config = dict(
    d_model=320,
    n_kv_head=5,
    head_dim=64,
    activation='squared_relu',
    norm_place='pre',
    positions='rope',
    rope_base=10000.0,
    qk_norm=True,
    bias='none',
    extras=['capped logits'],
    init='orth',
    init_std_o=0.0,
    decay_shape='linear',
    final_lr_fraction=0.05,
)
Each number is 128 + 32 x the weight over its row's rms, rounded and kept within 0 to 255. Layers, rows and columns count from 0. Numbers have three digits each. The size before them is the row's rms in percent of the matrix's.

# k: layer 4 attention key, 320x320, rms 0.0443, rows 102-127, columns 80-159
# q: layer 4 attention query, 320x320, rms 0.0448, rows 103-127, columns 80-159
# v: layer 4 attention value, 320x320, rms 0.0567, rows 64-119, columns 80-159
# o: layer 4 attention output (transposed), 320x320, rms 0.114, rows 64-119, columns 80-159
k102 092:089209157091186151135092083149148095150103134139175130127137130158117167114096167080112185125159198158075133048168150168095152159123102155139142141124116139098130111130154155116142098148117097113122170136123137155142133074153133144101134139
q103 093:135063136175110115133105092144113149114119121156209181110040057075102119128177151138113178092110133126169149142101129144141116102110127124125142104113187113122111146166120109138133118064095067131129122158114153133132157087134104203084158132
k103 080:107196154148111178146155067132096078048110132158141121117073201093103132139083126123102141138119069126133126181053116096136117101114157124162144100123092169120157180126154070149120105175121087105094088124116127093149154149066071123143117098
q104 094:177154182117131126122177112163107194095199142166176126157120136130130116166078110160150129093101085153146116177129172149117155106116136124055125130108110137178120127095139161128086089103135113058179143110079157151147169194110095191188124054
k104 087:165185142090069110097127101134122167161129094132120128161127168114130126118153106118138127142141147150134145098109137164221115092107117105146134133102128141066157091109116145051137149147111105135081174142121146136134064093107114189137151165
q105 097:109128183133092117157117118162103132146138108156160176062101125124094117088135162168160145097084073086114106135143145136103126130126220098151161108147094146134082102124108085072131122085105121174190127143133155114167146113129087168129096167
k105 087:075201080112106112169131128126139126070116106175133106128091141089139166103054132117185142181102138129165079216076104157096091118105187089148131162172102186157174143131135093058159118163126077109124132125118129137138145145083159158158126117
q106 092:139198196138094118163161085121160116099141124174140124130087125103082103141132144091136111096120129102144119131175163122129133092143168189118123160121127180163137156121112132114086090101139146136139150088147187098165178128116106161146080086
k106 088:113143196121156153143127096146105125116138123146099152150157114108129113112123125134125111198128137174072138096149180119144181112111156126163123165134118230063117067128155141095121040123087099134178136109189087176128093086073123132123118133
q107 100:144138156105085149147121150139125122134216066113142103133085164163164159095077162078092129067137127126120083159107214107134106106156189117157147149174095161062123125172120125125172119114104106114097115111120203111152133144055097146188180128
k107 079:093121126097153127174087126171102117062163097161122161122121125093133197116106124133091114139143106171151135112146194151066073068151146195137181142143131122058123122084139113104154161141107100167161124119126084149134103135074094095153068134
q108 100:144067137123074081142081164139083047148097182075132193122141107166136150115194161141082116155144138148101122101080075069139173117130194165116090111106100104099144094145118070141160162138120098135104123180042084137110151064147100124160168123
k108 101:114120118117128144164087132143095100097059146091118160135053155199142137135155159139113136153058165111080110111080131079123133158139191114162151103144184092089168137183137107148166159113177096147133070155107145068164167095174099209172098196
q109 096:119116101136105111162122139154108082123067181070173145080150135125107150130157148119113158162128185086138145153112101074175084161099083164151081112106134112091148134103113142116115162116164141149118125078130178101127126137123152098165210102
k109 098:145095106169135078118082208161131137110100167149092096140152071171109219107167122145113161139118150126106130090066093157110126133130153212162141076081154122102109118137167143189168203112148146167082145108186136136115181101094111188123111187
q110 103:083128128089071167154187112109109128151131081148112199093095164118106152112076172212144149150166063190150110177094154119079134117168172150109117159144086116122075101146129113149176119097109190138120112129037169144183097106073074142126087132
k110 101:036202096137120136120171132084124140131107081093110139155118144137200116085104160148115126204120114108140119143123153145075125158179186093154132100176125163122165073134073129077074093110133060146098158148124109142137116115134148112171107167
q111 102:074177191126165124064182150094093134132121093217131069138155158106122140086081156133148124130105158119130126086144184153138141142169120148137165129139105196134119180137153109099144152126110126133146139092165166128168151188126025114112060136
k111 102:143140122135131170115162163088086105130102178148094104162175086050129190096104115117120081152186115147153118142203107128130092099166147142135142099152087148135126148205136086141143100119091145099138172155176102149148096149058108062156148094
q112 106:180034144164153150086149153116122136132099137075126099104112067133118131090186141112129110137132202051132133176109128143173123164112116094133155100135093134107142157165072116143135093120155160125150134154070125128121117141139106084132146087
k112 104:126106155074127143107093079101118143136110120141115092126127142085166120103193134132131133133133181130132077099088110094154114180094111132071121079128149163195145142155176074170056109134071134085193104179121140121177101107124122090093208086
q113 093:128140117173118133121136097155148132163102123164113159056079069141170146195137076134109097060165114141105185151087069134123140115086091118131103178107101079141093129086136086128126116069105128094095175162103128180081089121139110114131089155
k113 100:111179106103143117166197148151083143147137121110127123081107123080123133207148185037132110100126098131113182170135146074176108076099132103157112107177133041147138172124118136113087116097129113150125148132080159089070083082147109120097086178
q114 092:164124102109131190158113175142127097149161088134175135080136157132127139137084105131103175077137146118145158100098083140069141146136124132138148146135168177150109106109133129145112104153169126136132107160146100192116064125126134088153080167
k114 108:163096133039177179138146128077148073089111085163087166163175127120110083078105129121139196123124145171197116130135125075097147109130091171064153166178130153128080160089112139130096127120150119153133116087085092154084115116146129084146115102
q115 103:176163146154146156102098149144084064156132132152100130117194133122136139162117094157135135123095210120137141116124090086180133138135068134106140222103086107181122180152127179114086183131094095107117162134148106160142153111172066110119114145
k115 112:126092062153138184146092155163153091138086111127179151148179072143108150118122095155150161094128190190145164036151164103185146156141088103095110164091114080188135169114151143109105183178132104089090156143162110135127085110166067067076138167
q116 109:117116147122075079113067098158098086113080134127073153166130188163159148108125153154115162124146153142039171095140150080147165142117035153084092125105087134145159105128145106077184085093121121063085169158129147146148139137110133108207155108
k116 113:071131125077151090139092102156146097142051139167126080114153082160137159104184143115124139174116167170063177093173115151129152164107041186091136126124115122196167176163124113088136108089134143120121170127158141134182184092140147128221109182
q117 103:155026110113191122180188086165181128093128136193151159197113099120097083114163132109174142163113127067120120122166147132144119116112104111130137148142101106122156138080092147136084154102117121156137158080163101108123156163169152138083158160
k117 111:145122119089181129135174085208191101086093089145171167141148118115132121093147136079099160123106178091092180114147151052185102124125132124130147190136111128125116122076102129139114120159117086130135128133094137078111157136183119156092133083
q118 111:162065141171078142151114155124149079187096141138108150182139160064140195150140100069121179160176135128031157118147124091118108162083125146115139097135099147142090135164169073118124150133148135109109153148133129143072136101062088122133123145
k118 115:149103114153184063100161136129108088151106089127121183159175150072128197145150126101118118137170131148148171106149132128119107133092096149113095149153125090157118132140077111110119095171119073124122093163103097146073202154113138095163091188
q119 106:118197131168106050115105126117114141099174127116137113098078136134158075177117102148133107082099081142116110130141213138121110119129086115109122143149172149139132102098253130114180160109167123130088118110092128082153165075051177106133136125
k119 104:119152129086148120183133108097139166137151126132110152120103130155104144172127146192161121077101139107134136084157220117089152116144144142101134139181102155085168149122163153070160160132186171117124112135133139125158163077108181152182070128
q120 096:124119162078128130133153103123081141141100095147129132146140161091068130127105139097089166123099091133155095174139105165177128125125163195123094132140164108142104098147094150162144105092182138145108080158110145137140146148137124132155168107
k120 117:114134095125096119151108115109135150126119125156110117147118122161130161119120117104108147131130110089102104132126104183135139152126118175150128156096120107111098121092113149196113146102130146138174106055118158124097142158150088112093140109
q121 095:113119035134108114194123139136153091143093087199173126067113120149122119147119088185168122070159120180114105100102216145125117109150116110130146136146146124112149116103078127110093096113114120098126101131119135134113116107155102111139117149
k121 110:125148105124144100079100097138134041148136144139151146099172105163134137119132144148113128079139067166116145142134125118134191098169040118178120142131138107096133138112120130105123130112169098146131129156107150167138075105136112119133143129
q122 098:084096121111104087140141097103150141112077191118114135090197118131132143125150076078077127063098104102172123175094108111124094112163162111125170107142148107119136136163131106095133089086151121166098195147069091125101142153099133080148106095
k122 113:102126144119152077156160137102126118080113217160075119173138138089130162093138109074074114085140127116145082164145101177097116092193149107140182101173139115145167150170114119191153106059160124157122140141119155142083144167099075088140126174
q123 105:128090145097094144164156140116119117139133135137045097158162178145078146075143190101095145213183144104077129117117119132123149183160179095162146098125092111082054137146103101115096158132069176097177082145107163153122088133111120142176106133
k123 106:131182139122093181061101183129106143104166118104086121136114144124094086117149149130110106235185167137129118112128083143110119151185171102171072146117127145102120103141094120111092148120073153123176161105126157161136036126084136086215122112
q124 110:122118183137116150060126114088110168102109160128092075080165048129111091153109190154072097113116069108197161177088115124122120115118144104124124148110053155149098188191061104107113094103102099137099082133092128119154088203133128186137092148
k124 116:128160132109176180138143147097147137131157105122133095143124064196148160168108137109095115088127058111136113132099126146132126100148099123117172179125050180116112160170077084131096120132150125123165081126139127165093081159111084169148056164
q125 109:134194144143166149114158149096103143062133152128116109119117210144190092085109163111112133099142120180078075110081139086134155153140140138168134138190144161152139151069121153062133190090066149098131047134169170157149107100138075088147109135
k125 123:143112113137111161065115166054131131097109123099132100143126161123171097101137073124173105122140126101105115115096166090133149143169126146126103109203122149122167113112125140052096121089049179135139067144134165154100075132109102041138151148
q126 100:117208140145068102148099130160159080111162134132118105141140144136115114174171110092134094144103123145114180171098152136168153126109078121145125169065099000126148068115122134171181141131167105152111143154123082108129103151118131186164092123
k126 122:156169140147090058145121100126139045149151121125148074115107154149147143183146102115122130118081097125112160165110165186102126101127080166159166109105105086101130082134154108128169187131158103136068164131109095115093146126166172195122113139
q127 105:088134115159136129124143134157102120145101096062176186086134131138095122107088138160172103065157188092089101075143138103138089131135139121105152164143126146070153177112122100140141089161044081133144119097111173161074112109143103126104145132
k127 107:069107130119090148178148110134103168170101087084127151047120103095128122174098106161105140099159132132109103118106138099161133083179163109061071099122146189055099171133145134126192123171086148114137167066083202202135057105142112130082168069
v64 087:168120123101167147131103084145063078092175168174154149178102145137144144191126119110126111158147140082093125146048090187117075133124084138078145099152110093163154079087179148096180128180123140123146129073154134138160093116099189099147125122
o64 112:104147105157101133109153171160176150116066093130131133129144108163120162070159089143132110107070124121136165117136169061130164120084161142150174199128133148086139207132060127137077114127141109131166166195087123113107116092182126221067058137
v65 096:126150102105123146164182141128184131124147097142164134118128139069098183107172114128130144137142097165105131077132182135106153155117123135156149094090147118164121097126107074054139176125138128156094145152163149146101201169150124225184113124
o65 106:153121097205154140097070113131097134099120160065063086124099136141107108122123147113117111094130140100158101186106066123113097137187157108181151148106117113098135168165110166173091121101135147118166087141099079132148035073122111045146167123
v66 090:110070129109139152110159060125109147081124151123107162169125134143100182168137090133120083135137117127161092102118141095134152184069111133143123089086115094083118127113156201116088134072108153089054129134110132198137110093112169149048117190
o66 104:127199070128098158111066182158147089152087120101134070110083167145200087110122123131149148162138110161074111150141095163110149085172139058043144104197122167225155089103112101159166117164144120119189110125088099071127115114128105182167131041
v67 098:098089123137061134129104145179148156162165152148104100123150100147093148176152137108141139129090092155146156205108092132146128050140170124149105122095171098083164066121077089099121135176127108043130074151083177140158095111120077129078080102
o67 104:134136170146133075150096155122136077105140143098163135163160129105137084093082116121125124139136159124129136112154143123139134142141128059132114115128107133163125161151157163171136165151130166165116140125162160116108197120140157134177158097
v68 096:152061099064146189075110157163132181114110107141112167190149168179131194131127088151071098124109154070159088115045154135102140114140102087134120138115119138125163161127150148139113123142143130114145108166062124118103130090107130131120105074
o68 122:100141111159115086186133083121126079138156137110162096080100144100158096115109080140148151139198090212112183140180103130170149112103142114096125115128123117103116068102029111116170086118136166066087119093169190112109122130198151136091125171
v69 104:141113161136153155147090091115108165114127171123166196111112058139167098144108160141142146186152158108150122090138157128128088137090180119136155075136088143140143130145129177077121121129107110138158107131180029188143143177130188104170131152
o69 117:163137069097135111126181174149164081121156098121101134135103210117090182144189123122129134082083129129086143115114128139166168136145089122105135174130115115100099149025129127131150173101148078109137172118107189105157126086135105140088137118
v70 094:109059058078098124110060141171126059108103149130090102120103125087122156131147152128126169151158161119094147082134163129104153173093063155106135168144157147190115115142062180116117116138148046088144100103145098096111119147142159180196168148
o70 110:088198145139160133151177125056142167149105111160171195123155132137156162108109104158119082096078122129124094200145126168140082068194164058153162083100105120092130145138176113098112133153140165176066142123124137161157104129152136059120102130
v71 092:173131109088115137156124139150109103146165088183185122069145208143095133084134061108142160095117115125113117139096142119135091100155145174075139159131142133058113112109176098186119101155133139118093116116134094124119111063135067127153168136
o71 104:071069113136095125155130147138171185167098163083096107214114085130093078170154154154111097116126127091129113104127119138127139097141157096191127105106129160116162136201099146123156180084093132187114183142098185145134154150123166101098129135
v72 092:108122144114061148101109121127114136060085098155115173106148136132133135195158096090105139168105124100155166161125113102177122145076145136140128119089083122063167091122107171119146170116182141091104128127137092135154110110150203086098091149
o72 096:155154114124153143137162103150119161183180168072123107147089155106119125070149188156131105119144124146129096089146188158071082080163187084115101151166143155154117109065131132108096108151073097099177111108127196189108141129120109177096130164
v73 087:103127144101096080125110094171130138074156090128127158135132052137113156166184126184183147167131141130111122154120127107122198135149127091131107069135119083128119128113088143139155174169137162157072091099111166157146129142166157170109109106
o73 110:099115086140154144151143170098110111155077156126106083162089189099171125083066119126053124088049128143116169094149122106115083091121119150146164189166177184130177098162193125050107063120116113111206145110134125123103135118105118096175134153
v74 088:136141140099157113183094165145111135096134164151155188182098145168176099124086086165157144117109084110129091135094131091156097151161108169166110143141168124117131109070147123124137102091114171140101123076096191130142123198135113120146083121
o74 101:105098105142135096127132161173111068123074125163116080081122118120077183147148128131156105155134204100109167114143112127100132128081141128072133126135105145211140112172101161178090137159169046071169148155180080147070137104090125162098192143
v75 090:105142116126114145131180155177133118117123161118052089126094140150121168102140108168084081060067151130119175123150125188072146068085090133124155155099163130078137132121128109183172184114102150080145128110101100069095171160148028183149137129
o75 108:129126111140170145135069120125118124176125046142191154116183131094162041139121126115125149176183068127112059121132111136177170141140090127176081137155118161137122107106116099092104099137151144105090109118137164194143062118117176083134162111
v76 090:139134127191108130051170129122127169146110120128106085084146149135123136117167160112098121134104103134114086126140103113137110178218147137160122114170132061134101110098181113143150120184123180192151102106147111085163146057115074114135127165
o76 103:129088151077169088180103107132106127115155124093185193179078087101170087149092138122127167126161163146127071112114127133117136109084101079147190107100129178119167158113061157125109109080121115125084153207093096164110139214115144092084124155
v77 090:082127184137147157153153112133116122104147126165177130146162218135146166179129142145134144128146123129102172178097121114107163071122085090075137117133119127133116151132171072153144104142137180157151151054124070108178173128119131094116083112
o77 107:176079157152125147136103107145122146126129141110126113126086103087087084113102155129132118173139122144147084112074119147133103159133142190148095133127108157137146154122104153131129167127152051101123091169148169099145150141064129171128148173
v78 090:094108115058106129109138162217122129116104161154119138105119127151076170153172095124095124137102143078092099169119094154160103161113110100052149137140087145113148148090159154129117110114124102101115139166135121052097091129160150175131128083
o78 111:107183097156170135134116139126140138138176121154213107121140137114171096154061125165160136095123135160145109106100176107119168078159128161177108136143213108117162078160120109143129147140140155077144079080103137231135156151104106134096102182
v79 098:130113132130078114043152125126134164128034115130138101147127127158152128070095189107096130120129121163137092067148154141091147187157135135086099144120108132158157122093145128151143142045085099171093179183128164128047133133119117151123133111
o79 113:128188089158161116150169134166146081137166141099093160119176123102151137120149025158133116158073130154142119162119102102147084152121094130178154086074131138137050147170121122090108161156146137099144116139162089111212092093175100121126179139
v80 086:091152083124176144110132181118112160138085123105145152086126153099147105134050078075132141158152109132069119089097169102109075139128142108130089171081064193143120175138135073150087129128083093128052163090144118187090097104162110130164162133
o80 105:131101142119085127193111087132094108093158161104073110157142119123081187160174114157108110161070148074192112176134116140139151124129173129162123104100148076089113081161091130081177139116159130138144115152096170083182160129132145112082098110
v81 094:151108129071137171129140100104134093109144071147127167141106085134104089116117096127096095128165121154152103078162174170093089128110156117117163098117080160182118105162116204068086117114118098146120119094152117164129161190135142129150167154
o81 104:133192135143155076108121133115187123156124181128107125186157219092139194112170187104148169105087139090101087141118087096126090115114043193131134073113170109100102151087131091247085154148148132145144168124097163148150070115108163163118100150
v82 084:104137086156145108182135115072068117130135132163127093109131092118124156138135128113113063176134122095150104109136096159118158141133065140121167073160152111083164144073128124111156154108168169096125073132103099145140098144095121134097136107
o82 105:140102143117117133110150144182197154121070103070141165122122111131126111099175100121143159093127116177122155169126129098108079129132113099129106096141137143137164116160132084153118128170094100165108171138176108174083124110216114114192118117
v83 096:139138133124069101164152148152123116123132106131138053122139091101130106111171147137140116147098134118146167137107138179123156094178178103117105168143176108157153119162124090126100124133121082143163124113173110144133129107145056202144088106
o83 103:083140178167208096061170115090173172157149163151112221091134190154149127157093136169124119101096161088082154136136133131104116111123089181159117125103129108101096143097123134165156174132181114128095089154087171146120155130120133096112149124
v84 085:185103120198095134189114108155164103138135137102119087125173123116111061119174115119166157078107159143138136165134102175158094088101151143121103110142160126112105071129095106095092148185161143105134101140158148107152132106164128115077110110
o84 100:079125160095177152065175168134133137124190130172156147174123113126156144128028133151135100155142122095151147085140130111137178113129174103156168202133095167198099173061160147167185115186115108197120151112100141128134099149063106140151149077
v85 100:103126139066120162121117126137140170158110140164126141134148124182124117139122087148112170108089158116143153139151128139123174065105140178131129142123120126064148094107137111140105077195113151107142104142097174101158125096132120091168073139
o85 101:168117164137133136167124131127086137150173145099115177131123119090126086160120151102124094146177085090116057127096094125171098118190179126074140121154104115170146105128116158115136177102142148118137115163130093118112126178105168171081160165
v86 097:118109164141151137113135124176110139127172146140164150124079142142114128136107102094091122095138118139131157167111131128158121129091122078104095152126120130142067120095176120134127062137124204148163145108134183105143131134081180084099146206
o86 110:156134082107128232157086092115119105120078157097101121128176187090135160137132104160134137169122129124156072131169106060142151121135220180177179117101115097149183118174107136101140189141132106142118091163117098135143114125126091153167118076
v87 092:155147136129085128113124116211126150170109106061127082137094072117118108112099141129120149031065096075166162126141097155134170092111127140089101133112080156115133125112114122150132120109187132154198145116096186124145085022146103125139075105
o87 100:087088203105135098079142125092195057121137177149132146123175156148157148175107092110115105142200112181114120134102161071157135127168139135120110135137149083078117169142160137124082198133119105128060090144122130092111151158081131111079141135
v88 088:088125126109133166138102138107141130144173147114085100130098150128154121190115168128188079163141126133123140141112185132105186092109173133155118095119142149166139166162061116137130104185121086100115017098182114143179133128119133147145122135
o88 102:170099146176133086144137118189054116086114119182153140139127128127103091131147088152043156110083121113161144133113091163177120124118089091124172170122099049073100069122171097080160142123130128128113219125131097124094181163116102082092147132
v89 091:124146150145050174118117145103150098143116135093110112139099108179105098067123104142117124084102096156132136139122089185134181121153110185118116081133161113086118102128092114193161123157055219128115112080123144055173192094118108081135070129
o89 113:104118115103215117169109082139110197184127109181104122121130156090179119175161167148160138200180137106114163129160158089155100097121142099122146160132118139183136147126129159133047152127159106108155163173156117128050025144132143132086158101
v90 084:182106144144077138095130150093178128155136173068137138156083127141114139095121146131117162073080074136096097100112075176153152147188136143097141122072164092120072129104154136090112119093117125155180145124010184077091137147134112101107074096
o90 111:069084068159137089122107136166107122133090117152076105089164153159180143156122123085149113157185178124133180118127134087096097127087139112125096116166129158127175129205150142215183112109152179116098094195220129135132114117132159169129188127
v91 100:118084153177119087141125113124133166186125111082163114141145095117156111120106116097137108125089133166163106111147119125149124093151191116166111131133109128107113170142118114120125091210100086187173131138076151173153156117141109144079169094
o91 115:148152098106120153099149135142127110104127148151129175084137102141145114099123200146130148167166129088138140149108141133145147126101103118144099149111121144118135074132120106134138165044156156122094090124181138061134111117130158154174068171
v92 089:183108124120131154153078087060091084084094173071173170198088076140141102201110171131189115095095164126120112079135165119183130090091132110134115122097122120124125089157087154126116165193115133129113185112125182137158097187143195129169100122
o92 096:107183049129123108132146184178138112188153106157069162107141149154131196066155131145140094130166133120163145175126099121065095149184161131159146165172125170179125160137190071093154073079132089119155060135127075119128155100095121145064133101
v93 092:107200136095114100140150136153102095086115122149186147129163160135074147186147063137142144173131150117146142127132061117101110128165100127174149141133141104135139131126147125094131170156132197048088104113129119164164085104067127092140048132
o93 107:155051181193094153138108122090136171106134113126110171179084109097150072127099143081115080094117064136101109149133175128140155138131147115125074104107142144126112088113126118205168083118121089140147133149131103081054153134148141183111161154
v94 087:086105121138078155146170037145136128121114129103168125106149099130073125102142134087120119125148107163053156138145117147166127101071153095150117105131131088142097133157135095130117114165106151201076107060131128121164175149156149213143108166
o94 093:148123171127164148132074186090108153093149138156093123110100169088140139152056126131154165097084092091198078146117122104165120155142127146101097130127107181094175126047135172113121107141123097097220116139100116143129114115084032051179149039
v95 085:101126104092099051113055121155089089128112144099156153053131148100119121098157110122104110135108122170159160142131176107158135096127139105119111145102131135155087124146112113127088126123123094126085133140171095133112101145142122161182156159
o95 098:143157155179141232126216126076102118127143172160128061246132136127128150143086113122136147114112176111108046149169085118050103152137136163165118109110102137097122140141159130090152125132097170121170083100084181168212150138075120156145121097
v96 089:145122153127160140143130098013130146190152126126076099140077204127071117146088103100106168043169116132114044138139070170137135112115120177172088120112169095131057128078146129153128110123135189186133120130111133072127175137154138083118158127
o96 098:186085103116096171122123097213114133128051161152146175188170087191185117146189133157181133147120155168171172149097185059108165125113126115067170166144093156098202146109125123097120121165148086082121160135138152118154130143097132129142089147
v97 089:152073098140142112149146157136122121130162141144165185129107196123131131128128150208102100112164122136126069135100198087145149079184117160106108111113134174135164135172127129156146127098096178128106123119137157133166112117088099126099129179
o97 113:151126154102153103105121135101145124169096135144089073161157053135088142097150106084178117156124090093145124116160097120090082150074144121147107158103117084105099093096182084057115135147132091129150181168108104126068152140145140164186152113
v98 103:114095142143104190103116056123098114130158113115141219159070134163112151189142130119120124172103140100147158194089115093126099104125158149110125168166115118071133118102135118163107097147111122020111120151104128169180122105096160100136086154
o98 116:137102152095130078150088146112151123158101175143118028121192153086136130161163100144119109117147132104107090064175151128068215103141111080057128028082155100120163084154133163140157112089183151202156129113112134111121144118134140171054121140
v99 102:132135113182091148179148158127140162142126136162104051069170178151139162099143142178180161154121165099109185124101159119102164059184123139161140155129176113110164093162077094133120141121113121157083145158065158095130132118137067178158104114
o99 103:127126152053161074072135131087160121158154066176167183153113091091123094143060083141061065096094109159122131138126050153129119090118174137130120113121135155138105115150173160183146100173148130088128048104194173129116119138152160126082139113
v100 097:144082185079165148088127094126125169097131166128134135171162126165114118141113099119116134169119104118108159139110144096142173137113137094154132097202139124128189153137157137130054096141160164119147107138153125170184144138073152080103129163
o100 103:130165114157122172111078080173144109185167110151119160088119158124132152157157139187162134107138116164151055148120088107117112093128157151123122154045137064119121095072091072126137149131086149104142145139109106109110125128102116203187168155
v101 091:164201145136137149159154123146146154198132114137079110164083157145159093120112115073116118102177096158154109105134070137133108148135127156139090116128097132144115134116074142162179134137151143171094225145100137176174133110099185124158137105
o101 103:084108132083154128096100140128082127105109091107136140070149102095130178118170172162165163179127117101117142105156137108174160141105144081111152146070095111124153135175185162135103160079119115095134089081153147112107114120129110148077134128
v102 087:129158116200152115135123107069089109101074124138077109157096096115106195051083150130127083091142111151094128097147135150127109186132130126153142148194149158147107150203090137092095145132148105126150157142151115158069137174163113103134110120
o102 105:141124118078095127097085142170164169145110132129140143058117102127128042190166132109173149168109135116127165144076159119132193052119089133131119111101113121094141097058157129150157130095130152148105114104121134125143110072097148120170126125
v103 094:117126137122147133166112101136084111145178114164171140150103106101037086211127120108101131127136110120093071162108120104134145162150085131145172080119110157136119121127145166099106136125161105140114096047106121093175165158121150112120126172
o103 102:124134101104136103070132190118174146084123160097125124142126085121153190117150130170155131112105153130159104120111105115123140134079165124094133144114127125156169176137091142124097146125086184153160106167157166170093119150091140157151116121
v104 083:149112100139177100137097107082115115112131137117168114124107129134131134149181125093121147111142115207169033110122188093087140177160095078142140162125131139090030158105118139126147166077129083128179151096124149042102145154122130107161143152
o104 095:101143181145120135082117093160155114124105140155094143152155137088130137084057140143164122150119135118086168134150094160145113152123134205065089143119130093218155149111147112106061124142116197170091107189139063142179135158144172092102105112
v105 094:128144196119119064156128143146141168117108099093166182061114079120089145128169137113127109148107144139073220089100130137181128168105107136142139117086134094139095189151139052136127184123120088157073141167144071111136138120141170085138089139
o105 106:126122059113159185095130072129144130128123119126101095158132170116113087151114147156101156086095117121190058173133116119096120141117173153140113129178136145134146112134186174096092070147153183112188085137141152133203126081056133128109153127
v106 099:104172150158059142157134140071168145146165178130143130142138136135190088124112177172092188131071130112107153154162106199130137138162138146151121082146108137121101123145157148104125107160128106147194185150121133039145132092083122126138067163
o106 103:110045168135183151098159118139120119127116121148138162122154137129087138078117114097174083130165131189099097132134121064135155094146108172110140142166124088132160142099095144113133129106132149203130085134114164224161117109166098071086177138
v107 082:149174163102115153065136148161107162137144137149116126121145127136103153124125120104152172127174143122120062107158059091121102184125118149121123101115199124082132132078125110119159110112128143115103130148141108078099129134137162114140148069
o107 098:089098125137111052142111074103167082127098146097143165153110158122136128182114101139088153096101144130100183145140167173143122048173131173151156178156101133203161082147200186113128100154126143100137141141109125141154108186104089135089103123
v108 096:107127122133155168063140136088125150123174232097155182107153114167154120148110143137125126211142146108158115094145137095142090124131231130124099097129125137076088110112158108104170085159132114114108150120161126157160131107127088136153075179
o108 106:179073160145185132184160091226109118116115042154123122145094178118132109117126157135143139081140130099118097201138125131136166112122102188155148165117104092130160129157103125121100104101128126156190100132119117115125158132069154119143139104
v109 079:137131126114186129125137108145170141165120083074107141132147119077101093116157130159133151088121113090096090112146153105141120119097075173112113168205103143094251140143089182146059111098113185124107095143119111087142156118161141114097155127
o109 118:102139154083041142070084144107152129117146154177150101104065091159149153105114145125120099129122110207162147154101138144118134080170175076154144053094187139121098095164130073145187141150137112185132154128123146182064130118057143152187110142
v110 112:115142117160072101135160150150137174146110120098149065065171131143126110069144156120130126146075148139104169180133149096117127130150249159124109142097176121080143126108115040156135097185121152167134145162138126120177189095166064114132124122
o110 114:178081119145134112121117121157083169136110137107130127208139149148105105138130063133138171145192151117150105100112122161166156100112092137160128099129109156159081108176171135122123145033156103125103118140115127141126133167117152082092082103
v111 088:168153133122077113172127122091110174159100066116133133140141126115138117091089146153150099177100091142103151114148166110113186139111230165147100102088132136141116112138080140188174116191108148118111112190112157156164155078159096131105139100
o111 096:104130133129179117101130181180161117119169155153106100156133126157094133168181130091111146075154146124162119146161044173149103078162061057130120116174142119138137101137166068058072127101141155106118179074119115144126133182125113080115091166
v112 089:064154171103079164132119191180158177155125075157130093189130089141136137140094121109139114156130115123072161104185118165098136127106128160087091088163050151116143110133132147075151216106115129103085158094136110155167079113145118123055164146
o112 097:135108100166184118134136086096059130051124169082096124072143136121120140126174130102099130115132086137120103127078136138193124157091111091165191098141186121168144161125146121166129084145124115185161136171153211146084180126127102145171124118
v113 091:113150096133083087144150096129151139113092127140119125178145050152100153182122116103076111153092102124147154169104132116166127107111104098077149093131126102098202148145124112136088191121123132070127133093152163160123160112085144099082134105
o113 099:109146111132142163135170177165136162127166136081131111089060192083104095070138165144146148097155151143126142107148090131104111197131168160178080116127139100152109060111179130151165138108126137148130100180162148073119148118157138121179108174
v114 079:123137119138092131120114113154086177117108135086141098139109034072126112144158141093154144099111104158111206211056121141200141139127126092134078128120144121121146143129120153139069146120169107183174078124131213085137120109149120139057142148
o114 123:131123152138132087134084123107167106079118154144152105106143227164142123134104104175132117162131160073180120082160169081112177106142174112138135136166133111145150166096104091081176110116122186137090171123138073161143088154069147081212181115
v115 096:142143094088148197139119161125111142139129155169144160128117139176104157165120109117146134120131112115114065170080074102118086086162170163170103168139188139100091127099136143164129087178134186145132095068110124124127158120115074126148087093
o115 109:148114189134102092125089119140126127188116059132111111144145152113113140180146127151144125150111127118095155093126173105183186081103104142048157113107109136144132096159123104078100141057141120098094164167167091112122124149117149173097162183
v116 093:084096086085137132091133116143127117117057094143119113166137124076106133078112141136139091085137110186119129085109118050094107145136116108138177145159068136152112146105100142131086130159129160204129183157136154127172147090116109133128113182
o116 107:153171167128133104143128108136195117140186164121088155108129153120111134161126129122104169211139083081111132185118126214145151096133170185114116084140159134108208101136162118138135121090115134091124110123130100131100091144127165129109188107
v117 099:111171169099079102148104170128176140123156139171137140047177118147097095187151140139113167174071142114106147172140111181117107072184229117093138130095165104109150116152137109128124129187120156080157087139094137089199113124133128176128058078
o117 108:122057123167161128138116128125051119121095108142138140213133112085138147095130129102094065051172136161128142117143096099140136166068127125139065077142130109161118135147055150146146084094103095113087121122130108169063180129141101068097127185
v118 089:133090095115128136117161180113180161122111162131135074130149123132095101156211156124195077167126171090169137131177173126146155124133157102157072158111106101122111175140115144127123129066148100088158064118161125073123149104132046173122171141
o118 100:120146157161090080102108100146070115089189073118140173102052145109115129064045145144046125110077150180070136098121103180117125163141088147144168119143172096108131120151155086093154120126142169115048163154107163161100130135117137084128115123
v119 098:121160141198082117158140168065117127213168135107129081107172124113111118086116178137171110127134116132123125117139070167121146086166156179131109105128140160090097118134105068167178111089126134114164184094088165053094160121160106135101106081
o119 105:122113151109135129133074131160117146123072142179103152125101101127141083105110137132069165108151116124100154153099186102123119109084088131104083162095153107095126147123157151079071175147171131170091097180179086143174084143078145153165098134